Part of a small language model's weights.
Size: 14 layers, width 96, MLP 768 tanh GELU, vocabulary 7156.
Architecture: RMSNorm before each block, rotary positions, no biases in attention or MLP, tied embeddings, attention sinks, value embeddings, learned residual scales.
Training: 231M tokens, 7050 steps.
Each number is 200 + 30 x the weight over its row's rms, rounded and kept within 0 to 999. Layers, rows and columns count from 0. The size before them is the row's rms in percent of the matrix's.

# down: layer 3 MLP down (transposed), 768x96, rms 0.0614, rows 184-283, columns 32-63
# up: layer 3 MLP up, 768x96, rms 0.253, rows 185-284, columns 32-63
down184,114,223,267,200,194,173,190,202,222,202,254,193,144,174,199,208,188,244,175,264,155,172,174,184,235,241,253,215,248,233,193,148,235
up185,113,235,155,186,183,228,240,198,200,196,198,241,240,191,205,201,227,125,204,139,220,209,225,236,185,194,181,215,184,180,211,205,178
down185,117,217,195,202,164,193,227,211,201,191,158,229,246,154,204,111,170,146,189,182,197,197,216,223,180,217,257,156,183,165,239,195,223
up186,084,145,146,146,128,203,196,207,222,197,229,237,187,208,195,213,214,178,190,184,172,249,231,225,179,218,321,233,192,214,205,139,202
down186,070,199,198,213,201,253,199,241,219,227,256,189,199,223,202,257,215,252,201,152,214,164,202,192,220,180,182,227,190,152,221,207,206
up187,110,208,162,224,218,186,215,240,217,155,234,188,224,233,219,211,189,257,178,200,208,187,192,215,138,158,151,213,207,250,241,198,157
down187,113,264,249,184,225,195,192,183,216,233,194,185,173,192,187,180,191,233,211,178,195,249,246,208,183,233,224,205,154,182,174,172,179
up188,095,209,251,229,234,175,208,203,185,279,183,218,228,205,238,209,205,172,208,219,309,252,213,169,180,223,157,189,212,214,136,208,238
down188,084,189,189,249,256,182,214,208,222,189,210,179,242,209,192,219,192,244,178,181,175,160,184,248,186,250,140,207,196,180,237,181,173
up189,119,167,211,223,171,194,233,212,224,222,197,242,167,210,229,224,186,218,196,141,152,164,231,180,193,151,209,176,215,188,157,207,233
down189,121,213,165,217,187,227,288,196,194,220,229,175,178,173,240,185,190,179,216,179,195,169,194,169,178,166,225,149,171,216,118,197,268
up190,108,224,177,141,189,217,213,169,185,198,186,194,170,195,222,235,242,184,157,225,159,250,216,178,162,219,248,240,201,137,161,218,178
down190,114,177,208,218,194,202,230,199,187,175,214,171,202,173,246,206,222,180,233,147,144,213,206,135,187,205,207,229,187,188,195,234,195
up191,088,188,165,228,171,210,202,262,157,203,199,106,201,175,228,249,169,196,181,188,270,208,173,193,223,184,214,202,223,175,214,198,224
down191,084,224,172,157,207,205,229,244,231,177,162,216,216,123,189,169,146,151,241,193,178,260,195,161,174,204,205,228,261,195,194,213,193
up192,106,230,212,238,182,195,218,214,215,179,193,256,224,228,170,176,211,157,168,167,244,240,176,218,232,183,199,206,192,181,209,202,175
down192,118,214,148,185,229,171,205,205,192,222,133,183,173,141,217,180,223,214,211,218,251,210,210,222,227,236,206,200,217,287,176,276,187
up193,105,204,205,191,207,213,227,165,204,273,244,211,233,208,245,135,207,242,204,194,270,255,192,219,252,212,175,202,194,188,189,243,199
down193,116,210,184,210,263,234,190,170,228,224,248,217,171,184,194,212,194,165,188,149,127,171,215,209,153,172,215,193,239,202,191,176,223
up194,105,210,215,223,177,168,237,228,194,191,254,229,270,213,194,198,266,181,224,163,254,215,201,180,167,169,194,174,249,185,140,218,122
down194,111,193,201,195,197,187,213,205,223,165,169,182,149,202,261,231,203,245,245,212,229,211,248,243,172,221,259,157,148,266,196,169,189
up195,112,196,228,168,240,230,228,236,162,218,207,225,195,235,246,201,223,209,172,149,170,164,137,224,241,155,210,300,177,158,216,156,194
down195,116,234,162,214,224,199,193,184,208,220,182,199,176,227,153,204,197,184,257,192,215,152,178,226,223,191,190,188,185,200,164,182,203
up196,091,211,169,177,189,166,193,231,190,164,225,189,199,258,174,220,232,202,169,200,192,226,194,160,200,190,204,212,203,193,210,188,234
down196,073,226,211,215,191,220,161,197,198,228,154,199,229,234,198,194,219,188,201,194,217,176,199,252,226,180,204,189,224,161,123,198,218
up197,090,229,267,204,216,184,226,209,159,213,184,168,152,228,211,197,183,191,201,184,257,263,119,221,216,202,198,205,179,188,180,270,158
down197,090,250,245,169,193,233,185,174,165,229,219,245,203,231,201,208,227,227,213,226,136,150,206,215,148,170,223,197,224,135,218,171,230
up198,099,176,179,189,186,216,185,156,210,231,200,216,240,272,196,176,217,233,241,264,179,257,227,200,156,241,214,298,203,203,201,199,155
down198,096,219,201,234,284,189,183,194,251,203,162,172,258,208,207,198,189,179,259,170,203,226,171,148,254,189,195,172,194,223,239,231,225
up199,089,175,208,200,225,226,203,231,230,211,176,170,195,182,215,172,213,219,210,181,202,203,238,147,242,191,221,252,164,186,230,207,217
down199,083,216,236,213,192,157,216,210,231,156,249,274,189,224,172,166,207,190,257,251,223,207,204,236,197,234,198,191,207,222,157,140,222
up200,107,206,161,190,209,217,194,245,175,151,209,160,198,173,185,204,208,193,209,175,199,203,163,195,214,189,188,211,241,231,130,171,136
down200,105,222,168,274,192,249,250,165,162,216,167,168,212,204,218,207,197,203,192,177,245,158,183,189,228,200,152,176,176,153,178,217,230
up201,104,188,148,203,188,229,150,268,199,215,171,247,208,291,246,187,223,231,208,201,165,194,237,187,222,225,178,209,208,228,230,183,143
down201,118,196,214,194,215,233,203,186,243,195,207,215,167,243,232,203,125,196,197,189,216,140,168,152,192,219,209,180,173,230,204,231,162
up202,122,207,160,221,185,173,183,159,170,185,171,245,213,162,252,220,209,165,248,226,199,219,211,185,149,196,180,154,214,250,182,230,208
down202,141,202,171,220,267,158,182,150,164,144,199,258,214,204,126,221,239,189,180,189,229,179,217,209,183,252,183,206,193,211,156,201,217
up203,104,230,226,224,195,131,200,230,239,240,167,176,192,170,170,239,223,170,173,189,172,164,214,181,177,201,213,231,192,229,179,243,228
down203,120,238,185,249,225,189,188,178,172,228,223,181,208,234,230,217,203,148,140,175,164,143,196,285,192,174,187,234,217,240,201,193,211
up204,098,225,211,224,175,198,197,195,133,190,180,232,195,278,238,167,202,186,222,158,176,230,139,228,241,246,206,157,194,143,153,218,171
down204,106,157,225,214,184,186,235,224,219,184,138,205,176,164,182,189,194,171,195,176,198,172,148,246,211,197,191,240,203,234,195,236,252
up205,101,169,184,189,165,229,195,233,231,158,226,216,229,223,207,159,156,196,182,190,229,216,174,188,188,228,175,133,182,222,212,165,184
down205,106,204,216,242,227,217,259,214,205,219,190,213,190,142,142,162,231,243,180,155,210,148,185,212,183,256,199,216,181,201,192,224,190
up206,097,198,202,186,168,195,230,216,176,169,236,234,180,199,204,226,171,272,97,194,227,193,232,186,189,183,140,211,185,209,209,277,189
down206,101,177,157,181,149,169,162,192,224,190,158,169,179,201,150,122,179,146,224,164,232,166,196,232,230,230,243,165,226,185,217,159,182
up207,103,225,239,215,202,183,180,186,198,228,189,173,226,212,213,256,194,189,167,223,167,207,223,188,214,228,192,174,181,205,178,172,168
down207,103,232,217,213,199,264,188,185,226,189,199,239,205,183,192,182,213,236,149,191,191,170,193,230,208,183,164,186,212,173,158,206,188
up208,094,200,161,97,183,255,243,243,261,180,178,216,226,200,193,162,203,184,187,234,222,191,219,225,187,198,261,191,196,198,196,181,224
down208,071,225,238,205,188,207,168,170,245,208,188,241,142,241,188,223,234,178,215,160,163,186,254,235,194,229,184,243,191,218,138,182,221
up209,083,217,122,227,181,171,235,200,190,168,241,209,193,241,225,189,217,163,240,245,210,157,217,213,165,209,206,175,211,176,236,264,191
down209,079,175,243,201,198,222,179,207,301,200,200,203,256,220,199,246,226,212,190,209,157,206,144,286,199,211,181,165,208,193,167,233,179
up210,103,196,198,219,178,226,175,235,240,159,180,189,229,181,241,180,178,203,179,226,221,207,199,173,233,235,251,219,195,232,154,254,216
down210,107,184,207,155,208,188,218,168,240,169,157,170,238,237,180,199,202,198,217,238,197,168,219,160,205,236,189,205,181,258,191,193,219
up211,106,210,168,178,214,194,157,171,225,218,204,214,249,190,172,205,214,177,177,189,185,223,127,190,165,190,214,212,193,236,201,179,238
down211,118,261,154,212,204,262,223,180,229,185,185,277,208,145,187,204,229,182,221,248,143,239,198,205,148,239,242,248,188,226,238,175,230
up212,112,154,203,244,263,225,271,238,118,240,201,179,173,193,234,133,171,200,212,175,210,245,226,180,203,213,211,198,213,245,181,175,215
down212,109,237,182,265,200,215,241,216,196,196,174,193,250,193,210,205,262,208,231,179,191,197,198,190,225,215,173,151,196,192,219,224,162
up213,092,204,211,203,165,259,167,224,143,205,181,206,201,177,207,228,232,189,176,211,211,208,137,124,199,183,185,192,193,140,206,170,183
down213,091,197,183,204,218,251,160,226,214,190,196,229,182,150,216,235,157,185,225,206,170,158,236,272,215,213,152,205,234,214,144,227,206
up214,087,147,225,200,216,183,203,189,235,233,216,192,251,220,206,162,154,194,190,163,166,192,215,201,186,137,194,223,226,216,162,185,234
down214,067,194,188,243,214,218,163,185,181,195,166,184,217,162,126,252,169,198,219,211,249,138,206,201,156,230,188,194,195,174,213,177,194
up215,109,165,221,213,165,179,207,217,208,172,208,206,152,182,204,161,217,226,223,213,195,215,216,157,251,187,245,221,190,167,154,166,197
down215,127,243,244,245,192,220,199,226,197,159,197,176,241,190,168,160,227,229,306,225,188,219,193,173,227,205,203,172,175,209,147,197,194
up216,106,227,192,249,129,189,171,206,111,192,200,197,186,233,188,214,200,195,205,201,195,224,236,142,205,211,228,222,187,205,269,175,160
down216,112,204,210,221,214,166,213,212,195,239,163,252,186,265,208,120,200,198,221,230,249,177,194,256,194,211,240,214,190,180,199,186,189
up217,084,102,166,208,174,274,195,214,229,205,237,228,198,227,204,209,208,217,225,220,265,152,206,183,211,203,242,212,231,208,203,211,206
down217,069,211,224,154,213,248,213,210,261,232,186,226,197,192,214,215,255,247,230,203,219,220,183,213,199,230,201,163,212,189,195,216,184
up218,114,188,189,203,195,205,249,227,225,193,274,160,180,154,192,227,160,162,213,195,200,176,216,165,239,148,189,202,216,222,230,204,183
down218,120,180,209,210,240,227,258,177,222,215,224,131,184,206,228,221,218,179,219,177,239,178,251,151,246,185,216,244,239,177,239,222,174
up219,127,187,240,209,175,170,197,234,238,164,174,203,172,208,209,188,234,208,207,225,202,207,204,209,219,201,236,234,244,212,181,207,152
down219,143,223,158,195,219,166,220,241,230,205,172,195,161,199,162,195,217,223,181,236,157,189,179,181,224,177,238,199,174,224,210,214,166
up220,099,194,200,177,231,231,205,208,211,230,294,219,154,216,181,154,214,248,222,195,210,175,205,231,187,206,232,235,161,195,242,214,137
down220,077,202,131,171,132,198,168,240,249,186,185,234,219,150,165,152,192,197,221,148,232,162,190,220,186,212,159,171,228,206,228,176,195
up221,116,144,195,191,226,175,241,209,194,218,201,233,159,167,189,216,258,204,155,206,185,194,204,227,146,231,182,200,144,224,183,165,206
down221,118,184,185,183,206,201,155,218,230,194,229,196,190,202,191,223,208,196,183,250,165,169,193,195,215,195,177,189,200,167,157,174,184
up222,103,232,198,203,188,222,209,204,223,177,236,160,206,240,178,190,225,151,163,201,214,199,216,199,193,133,182,187,284,191,186,207,220
down222,114,186,133,210,175,178,192,210,190,195,178,156,204,233,218,223,169,194,237,213,150,184,231,181,220,173,224,189,198,232,204,167,233
up223,097,174,169,216,170,224,197,227,184,175,253,237,186,198,172,205,253,254,202,197,215,192,187,144,189,211,209,189,212,176,179,204,269
down223,102,213,201,157,194,194,190,245,193,185,154,199,156,144,231,165,188,238,233,159,231,239,198,223,193,196,182,227,234,223,165,229,141
up224,092,158,270,207,156,233,179,181,164,233,229,173,212,172,211,243,171,171,200,180,206,198,181,213,172,229,197,195,212,189,254,155,159
down224,096,270,214,168,155,203,157,194,166,187,195,182,207,131,189,182,154,250,235,192,188,179,203,129,223,145,196,154,176,205,198,184,209
up225,098,209,189,203,248,223,193,174,175,198,167,211,185,220,157,254,155,235,203,156,177,188,161,166,238,216,192,186,160,171,175,246,203
down225,102,254,218,213,184,202,240,186,232,184,165,223,197,229,214,130,153,196,220,144,218,201,240,223,167,206,163,196,190,220,184,192,198
up226,102,190,217,202,195,191,202,243,139,201,205,178,188,273,256,205,221,225,231,192,188,162,221,177,210,243,246,181,208,186,178,214,197
down226,109,212,202,171,217,200,229,185,221,242,258,216,208,202,206,206,162,171,190,162,189,180,212,238,215,181,177,201,210,190,252,189,196
up227,116,235,156,163,159,204,160,183,175,180,243,188,289,201,240,220,175,205,192,252,216,235,207,161,248,171,138,208,174,172,213,190,187
down227,124,227,162,181,245,203,193,188,138,230,220,242,190,157,183,224,171,237,162,262,189,168,217,156,237,189,146,204,233,191,235,145,199
up228,098,176,181,251,199,175,188,197,172,155,151,221,167,206,185,178,201,225,124,212,169,171,160,203,211,196,176,226,205,231,195,248,220
down228,093,221,178,208,228,238,187,172,155,167,219,193,215,237,199,213,200,198,229,180,196,188,179,197,194,157,208,137,203,217,178,209,164
up229,114,247,185,199,161,234,180,230,208,161,239,216,171,231,183,223,210,123,221,222,263,256,201,206,278,195,191,202,191,210,249,149,192
down229,117,184,209,133,170,198,199,240,206,179,222,226,202,174,217,215,149,188,192,203,149,165,209,260,212,178,195,226,233,179,233,226,207
up230,106,209,201,193,230,207,193,236,195,131,212,176,211,168,210,208,216,239,269,215,235,180,218,215,263,229,230,234,191,264,234,222,205
down230,113,190,186,219,186,171,208,216,194,187,192,205,209,236,265,197,177,187,209,186,215,204,171,193,193,248,181,247,167,244,213,168,231
up231,096,188,219,157,227,194,178,156,161,170,299,182,193,213,154,187,244,199,189,219,279,186,220,177,243,221,258,212,217,167,187,168,239
down231,075,194,242,217,180,212,158,197,210,206,191,160,142,192,163,261,164,207,217,194,193,195,213,256,241,204,186,173,250,176,191,202,242
up232,109,200,223,204,184,180,184,214,168,163,168,201,223,247,216,258,226,138,224,227,199,206,185,218,222,283,165,236,216,138,222,220,162
down232,114,219,250,177,216,167,179,203,247,230,209,164,181,174,191,242,193,175,200,157,209,249,204,175,171,219,202,192,225,213,205,207,226
up233,098,186,178,170,227,182,187,227,208,174,225,154,127,224,189,175,149,191,209,234,220,245,223,228,269,255,163,225,192,204,183,166,180
down233,091,196,181,239,180,247,200,140,166,208,188,176,189,137,155,238,230,223,208,181,203,129,173,171,186,174,194,161,224,149,159,209,238
up234,102,199,208,222,166,209,164,194,233,232,131,204,250,166,179,203,220,240,217,117,224,198,211,185,162,160,190,176,203,166,169,167,201
down234,084,221,173,188,158,189,157,149,249,170,173,226,251,223,203,203,251,224,218,224,178,160,195,225,188,171,213,171,238,187,143,216,208
up235,103,178,219,252,148,258,172,213,213,220,154,230,214,271,199,224,146,205,199,223,167,203,191,212,194,210,210,151,177,206,192,227,191
down235,107,149,138,221,178,186,167,228,195,175,191,197,246,149,184,154,217,209,175,222,184,222,227,185,204,192,223,180,173,235,152,244,197
up236,084,157,202,238,229,148,160,177,189,188,184,222,200,176,168,215,255,198,223,221,256,263,194,270,237,190,160,224,199,211,227,223,192
down236,066,202,186,196,253,212,205,187,204,204,218,193,187,218,244,199,180,218,236,227,209,196,151,204,174,157,185,143,230,222,175,161,195
up237,088,193,145,226,186,158,162,217,251,198,258,230,210,237,207,184,231,197,226,230,210,165,188,171,161,162,214,211,243,173,221,169,207
down237,074,202,178,210,232,201,199,189,236,170,211,197,206,230,252,249,185,214,174,226,199,177,200,259,201,179,153,180,222,142,223,239,223
up238,099,249,221,180,220,187,213,158,191,235,228,184,217,174,238,203,183,218,181,215,214,157,237,194,192,163,204,185,252,258,211,209,133
down238,104,187,251,184,190,168,142,212,283,208,170,181,150,187,239,179,234,225,179,158,203,220,184,215,232,224,151,205,195,229,224,253,258
up239,085,177,200,218,234,225,212,180,222,188,209,178,178,227,190,175,200,211,181,227,177,215,193,201,138,199,175,212,201,165,238,231,186
down239,071,277,181,188,209,211,156,214,196,212,218,159,239,157,205,237,203,184,202,231,240,183,170,218,189,158,211,179,230,205,172,211,262
up240,093,178,184,160,162,192,209,160,221,195,234,191,172,183,179,204,201,221,183,201,209,181,199,241,212,206,183,267,217,179,256,224,201
down240,078,204,190,237,224,206,184,261,248,230,159,201,206,116,241,202,180,201,248,232,223,173,205,219,222,224,169,216,257,187,191,268,208
up241,108,212,185,208,161,210,186,211,191,189,189,241,188,190,241,214,188,209,276,138,204,229,218,229,212,284,239,218,226,301,173,267,233
down241,095,171,174,204,158,216,221,223,269,185,193,229,181,246,183,189,229,205,195,193,207,211,143,218,192,224,178,219,178,208,219,187,182
up242,101,202,220,247,127,209,222,213,190,184,205,246,172,247,147,190,164,201,227,168,238,186,179,166,199,211,237,196,210,173,236,177,205
down242,121,217,267,218,204,185,156,220,166,245,156,205,221,208,206,217,263,258,216,217,212,219,223,194,213,188,177,210,178,185,217,205,224
up243,113,238,137,188,224,207,194,207,194,181,182,200,231,199,178,207,198,190,189,170,160,242,223,172,217,151,184,151,184,218,196,216,195
down243,117,208,214,202,176,214,267,166,233,238,222,239,204,208,157,258,160,196,218,211,186,173,209,221,211,182,151,218,213,231,96,227,230
up244,093,228,221,216,173,244,193,206,182,171,226,220,234,168,193,186,179,191,216,219,285,208,180,189,218,235,158,215,191,191,149,233,236
down244,090,188,238,178,208,216,235,198,219,189,192,193,233,141,186,184,214,211,179,211,190,223,197,195,211,193,201,168,198,221,201,229,161
up245,091,190,241,194,169,186,207,230,216,204,238,218,178,265,266,147,171,200,180,157,178,183,190,192,187,185,235,216,209,226,166,211,215
down245,102,194,203,211,208,187,161,204,212,214,191,225,196,161,184,189,189,228,149,191,183,153,231,186,200,245,181,211,179,158,218,165,214
up246,100,208,226,200,168,221,168,171,174,184,213,196,239,233,224,213,183,229,206,243,192,204,198,223,258,170,184,179,215,204,218,215,238
down246,086,178,172,253,179,169,225,220,194,236,168,214,221,226,152,169,158,186,195,225,128,188,173,236,214,236,217,213,184,236,209,211,199
up247,108,204,162,203,222,218,184,207,188,231,187,191,216,161,152,150,227,226,227,104,266,222,225,137,207,200,196,161,181,222,199,208,203
down247,113,230,206,226,206,147,272,212,208,169,153,175,177,210,198,179,228,191,163,185,217,214,172,238,188,131,234,179,178,227,218,224,200
up248,096,187,195,211,127,220,144,218,148,175,198,223,203,210,197,173,193,229,199,224,242,196,201,163,224,158,195,183,223,235,235,184,198
down248,097,204,231,172,213,141,195,118,202,205,199,220,231,171,196,176,189,197,184,237,186,179,200,235,253,188,188,197,128,172,230,239,210
up249,113,223,213,208,175,216,164,227,222,181,212,184,266,188,194,153,238,223,195,203,231,222,176,180,147,240,203,203,174,246,176,189,243
down249,119,197,213,158,172,198,200,196,187,243,196,153,234,198,221,124,232,226,186,233,220,167,200,224,210,224,140,161,222,243,237,205,161
up250,134,209,223,151,242,207,249,189,195,215,199,144,199,154,160,187,188,177,238,162,154,203,189,208,225,195,259,242,234,196,232,241,194
down250,160,257,205,211,237,195,193,211,198,235,216,228,189,190,211,256,166,240,200,174,147,257,176,224,200,201,267,237,244,184,228,227,207
up251,117,196,228,196,199,215,203,214,230,208,245,198,218,216,189,184,179,197,225,200,291,168,206,184,238,157,227,200,126,183,184,218,213
down251,126,180,150,183,181,191,150,188,203,204,135,175,207,164,201,173,239,202,175,206,172,193,213,207,180,189,157,184,215,162,215,216,177
up252,099,200,216,112,185,183,175,218,213,237,192,181,232,198,189,162,172,189,224,152,237,221,217,276,181,172,260,221,148,202,225,213,150
down252,093,142,232,170,208,221,160,208,262,172,229,215,200,154,190,180,210,194,152,220,253,196,211,233,263,133,218,212,233,160,187,252,251
up253,096,168,175,189,189,166,207,207,216,205,192,172,210,200,170,220,198,210,223,260,193,191,224,212,179,223,228,215,222,190,244,247,239
down253,089,198,226,157,193,200,136,220,233,158,183,188,184,193,217,285,134,158,223,220,193,213,251,218,145,225,203,187,181,212,229,198,227
up254,083,209,186,184,224,174,160,179,177,183,259,182,265,141,188,191,151,223,203,193,196,180,246,195,171,238,258,204,211,194,210,147,206
down254,067,245,219,155,199,210,182,212,210,199,222,215,193,186,195,210,213,248,225,218,165,182,214,227,205,219,174,168,236,185,189,194,184
up255,116,182,218,162,176,223,257,208,227,272,199,203,184,181,205,244,148,163,157,223,221,192,201,199,185,144,223,218,220,205,170,227,164
down255,121,220,205,167,156,219,257,240,208,189,190,231,204,188,195,201,210,203,244,230,284,191,164,142,232,172,200,166,207,212,171,240,160
up256,101,234,215,189,117,241,224,192,169,200,213,236,153,247,197,230,190,197,212,176,176,243,184,220,220,261,206,213,188,162,219,173,233
down256,082,226,211,264,202,199,192,180,234,208,176,236,166,126,213,220,190,185,221,229,158,173,152,251,213,178,124,136,219,222,185,200,226
up257,093,210,214,201,260,233,206,242,192,241,222,179,222,155,201,146,193,192,176,200,212,241,153,150,211,142,184,184,215,186,188,190,193
down257,095,229,202,205,202,231,184,193,193,171,191,188,244,190,205,199,218,188,206,185,166,193,239,278,232,197,191,169,213,198,189,242,216
up258,109,172,216,175,204,156,244,172,181,225,209,184,204,165,202,218,249,229,241,182,149,165,210,178,202,161,251,146,222,200,208,174,158
down258,113,234,206,156,194,260,216,188,234,179,229,185,196,176,189,174,178,236,189,200,159,204,166,196,176,169,220,160,199,224,220,236,200
up259,094,202,199,223,185,158,187,165,188,219,203,270,219,221,185,180,252,216,192,221,140,191,161,187,219,155,200,149,204,190,245,213,187
down259,098,149,235,191,173,256,208,159,192,258,209,177,205,141,182,218,158,186,177,196,191,213,152,189,161,197,168,169,208,195,189,180,168
up260,093,216,104,230,225,228,196,220,240,223,175,221,211,179,174,262,236,191,190,221,208,210,199,227,184,236,240,190,209,197,212,180,190
down260,079,219,175,185,170,192,163,175,218,160,164,240,198,206,165,211,201,183,197,207,192,200,217,205,196,204,223,225,234,199,150,160,204
up261,101,194,209,157,208,158,131,213,182,192,208,218,233,220,180,167,223,217,187,206,220,228,183,201,191,161,236,154,207,221,229,169,149
down261,112,212,217,208,242,258,146,236,252,178,163,175,197,181,217,185,141,171,256,168,194,196,227,197,205,199,258,202,237,230,189,209,202
up262,107,234,197,152,206,195,202,205,202,220,260,247,165,206,140,174,172,164,240,166,189,227,218,161,198,179,194,151,192,176,208,195,234
down262,093,209,220,178,206,193,211,238,232,208,187,198,233,171,211,220,215,183,157,189,180,184,212,256,156,177,173,261,206,196,152,261,122
up263,093,119,210,150,182,199,254,210,241,203,166,251,206,213,191,188,202,201,197,251,170,190,200,204,213,138,198,240,181,280,166,211,221
down263,102,224,206,229,170,259,180,230,149,148,216,174,220,203,182,190,205,137,209,204,203,213,140,183,166,212,182,203,230,174,206,152,215
up264,099,165,239,236,162,229,171,185,201,228,222,212,235,276,216,170,182,228,182,177,150,236,225,224,225,183,171,211,231,236,191,179,233
down264,100,213,200,218,219,214,230,237,190,217,194,165,121,179,183,177,216,237,188,214,238,188,190,165,239,187,179,153,224,176,180,165,183
up265,103,201,161,197,190,219,215,147,123,178,187,233,156,241,228,135,159,221,206,204,196,134,198,192,175,191,155,202,172,193,222,201,214
down265,098,232,194,222,213,197,211,214,208,158,220,215,224,201,222,219,183,204,233,201,161,163,162,252,178,182,151,206,186,146,249,186,232
up266,083,238,185,224,201,225,237,185,188,184,242,299,199,205,221,201,169,256,219,208,174,190,241,181,205,188,179,191,208,231,192,178,159
down266,067,252,201,220,220,209,225,214,185,186,178,193,256,145,162,219,187,221,192,233,220,186,185,180,178,214,225,222,179,193,118,155,195
up267,099,181,190,224,207,230,207,228,202,182,181,219,167,217,196,258,187,219,220,210,217,147,185,210,230,266,213,228,218,203,220,245,241
down267,094,201,154,168,220,162,237,203,192,245,214,246,152,220,144,183,220,172,242,183,182,220,228,185,218,181,221,202,225,212,225,178,196
up268,099,167,194,224,168,218,208,230,209,211,256,184,210,254,150,238,212,155,94,167,171,158,127,183,216,170,279,174,227,172,193,157,220
down268,100,168,209,189,222,215,216,130,195,200,177,237,193,177,234,174,180,202,256,193,211,217,309,240,150,231,172,195,221,220,164,229,191
up269,120,208,209,228,191,225,227,231,126,213,244,277,241,200,182,155,234,205,221,186,207,208,208,173,210,173,192,249,273,236,199,217,135
down269,109,243,275,211,181,216,218,197,163,225,212,248,240,200,177,212,221,208,152,171,189,175,163,195,205,173,215,197,190,233,208,247,160
up270,096,235,196,234,186,212,148,216,163,183,203,238,215,199,223,203,165,200,252,195,184,234,226,196,273,254,180,259,273,202,163,219,180
down270,084,195,140,237,172,170,241,199,248,227,221,194,184,163,192,156,227,179,198,206,188,216,214,230,185,211,169,177,192,171,209,168,214
up271,085,170,176,151,235,178,198,191,165,230,200,193,191,211,178,196,169,208,223,233,190,137,238,150,247,167,218,161,224,177,163,186,184
down271,076,210,195,232,185,204,229,167,227,198,160,251,216,218,144,199,188,239,223,202,193,196,206,165,219,191,207,149,210,228,178,216,196
up272,081,222,138,224,242,213,241,171,170,215,206,183,178,204,139,212,208,194,254,249,220,207,158,253,256,219,211,185,202,226,233,156,168
down272,076,199,189,191,196,182,169,188,199,174,213,163,211,147,256,231,216,217,182,150,170,195,255,234,221,215,224,222,214,201,197,240,192
up273,112,200,204,209,148,235,136,179,213,130,210,198,221,240,273,193,208,171,199,173,189,179,180,187,215,189,193,186,140,180,183,209,170
down273,120,163,201,235,159,229,233,207,151,126,186,225,170,218,201,175,194,178,171,210,219,185,165,192,155,201,198,223,112,191,235,221,187
up274,110,210,165,226,213,201,201,158,222,199,203,222,153,221,226,204,214,140,198,163,194,207,202,207,214,210,168,225,164,222,144,231,223
down274,116,178,182,259,207,172,221,192,186,203,221,180,179,133,268,189,202,240,184,182,143,228,196,186,202,195,215,164,190,143,229,167,205
up275,106,207,241,183,217,197,226,151,184,225,193,178,241,218,164,247,185,257,247,170,285,202,191,133,204,234,190,170,204,210,187,263,203
down275,130,242,229,194,226,183,234,228,217,287,170,186,244,145,199,181,151,188,222,167,231,197,178,194,196,178,225,206,161,202,268,202,224
up276,102,193,184,208,169,215,207,187,187,272,202,162,216,209,259,222,157,160,174,194,144,177,150,181,199,153,176,214,225,218,192,189,193
down276,126,163,172,188,175,189,196,241,180,181,147,239,143,205,185,186,198,194,185,205,236,182,208,216,205,233,188,133,245,167,164,149,185
up277,092,209,173,235,198,214,218,244,244,177,178,193,185,221,224,257,208,196,126,193,216,163,222,178,233,203,191,157,183,193,193,160,231
down277,073,189,213,144,179,185,185,149,180,235,188,211,160,169,169,160,220,234,225,211,198,213,180,227,143,254,204,264,240,186,180,240,138
up278,093,187,255,243,204,225,183,232,214,218,179,215,177,224,162,221,233,203,204,208,213,195,208,209,241,152,263,190,204,187,177,173,232
down278,077,194,220,176,200,245,167,241,224,223,148,193,158,127,228,210,237,212,171,201,178,179,241,249,235,220,230,195,229,201,231,234,238
up279,098,201,196,206,189,142,223,189,172,199,172,222,176,231,156,250,174,237,232,184,191,190,206,245,205,188,209,188,150,266,204,248,252
down279,100,187,140,199,204,199,198,238,280,156,186,245,161,190,205,179,222,211,183,165,164,233,136,240,181,228,163,171,212,183,201,198,166
up280,113,155,203,192,165,212,200,172,194,176,199,190,172,188,196,183,153,179,181,211,265,227,198,256,142,198,176,235,182,242,251,199,174
down280,129,182,199,196,141,201,226,143,213,191,213,214,188,170,179,233,157,217,199,238,251,192,231,136,204,222,230,231,201,228,211,203,229
up281,091,212,243,201,172,188,249,231,146,234,212,206,259,166,178,178,145,229,209,188,178,159,226,218,182,206,206,186,147,215,196,230,172
down281,069,215,244,155,189,165,195,220,199,171,196,277,200,120,243,203,169,219,193,164,184,161,262,216,189,206,186,221,180,224,128,238,185
up282,083,194,175,198,141,211,239,184,170,175,243,222,172,183,187,201,193,132,230,230,253,189,184,187,179,243,242,214,271,210,188,230,195
down282,073,188,219,188,254,218,210,153,264,181,189,189,227,207,227,262,199,225,170,190,191,158,245,228,194,155,193,129,189,206,199,152,215
up283,059,222,183,207,236,184,137,209,214,192,205,164,149,191,183,277,191,223,203,180,212,194,229,215,269,252,168,191,207,198,173,190,266
down283,044,191,187,179,203,200,194,184,224,169,151,216,223,208,184,199,208,267,244,222,172,201,151,175,195,155,218,171,199,190,158,204,153
up284,104,212,168,243,233,215,192,204,165,178,177,182,170,162,242,187,185,232,184,214,203,204,214,214,305,233,167,238,233,223,204,200,250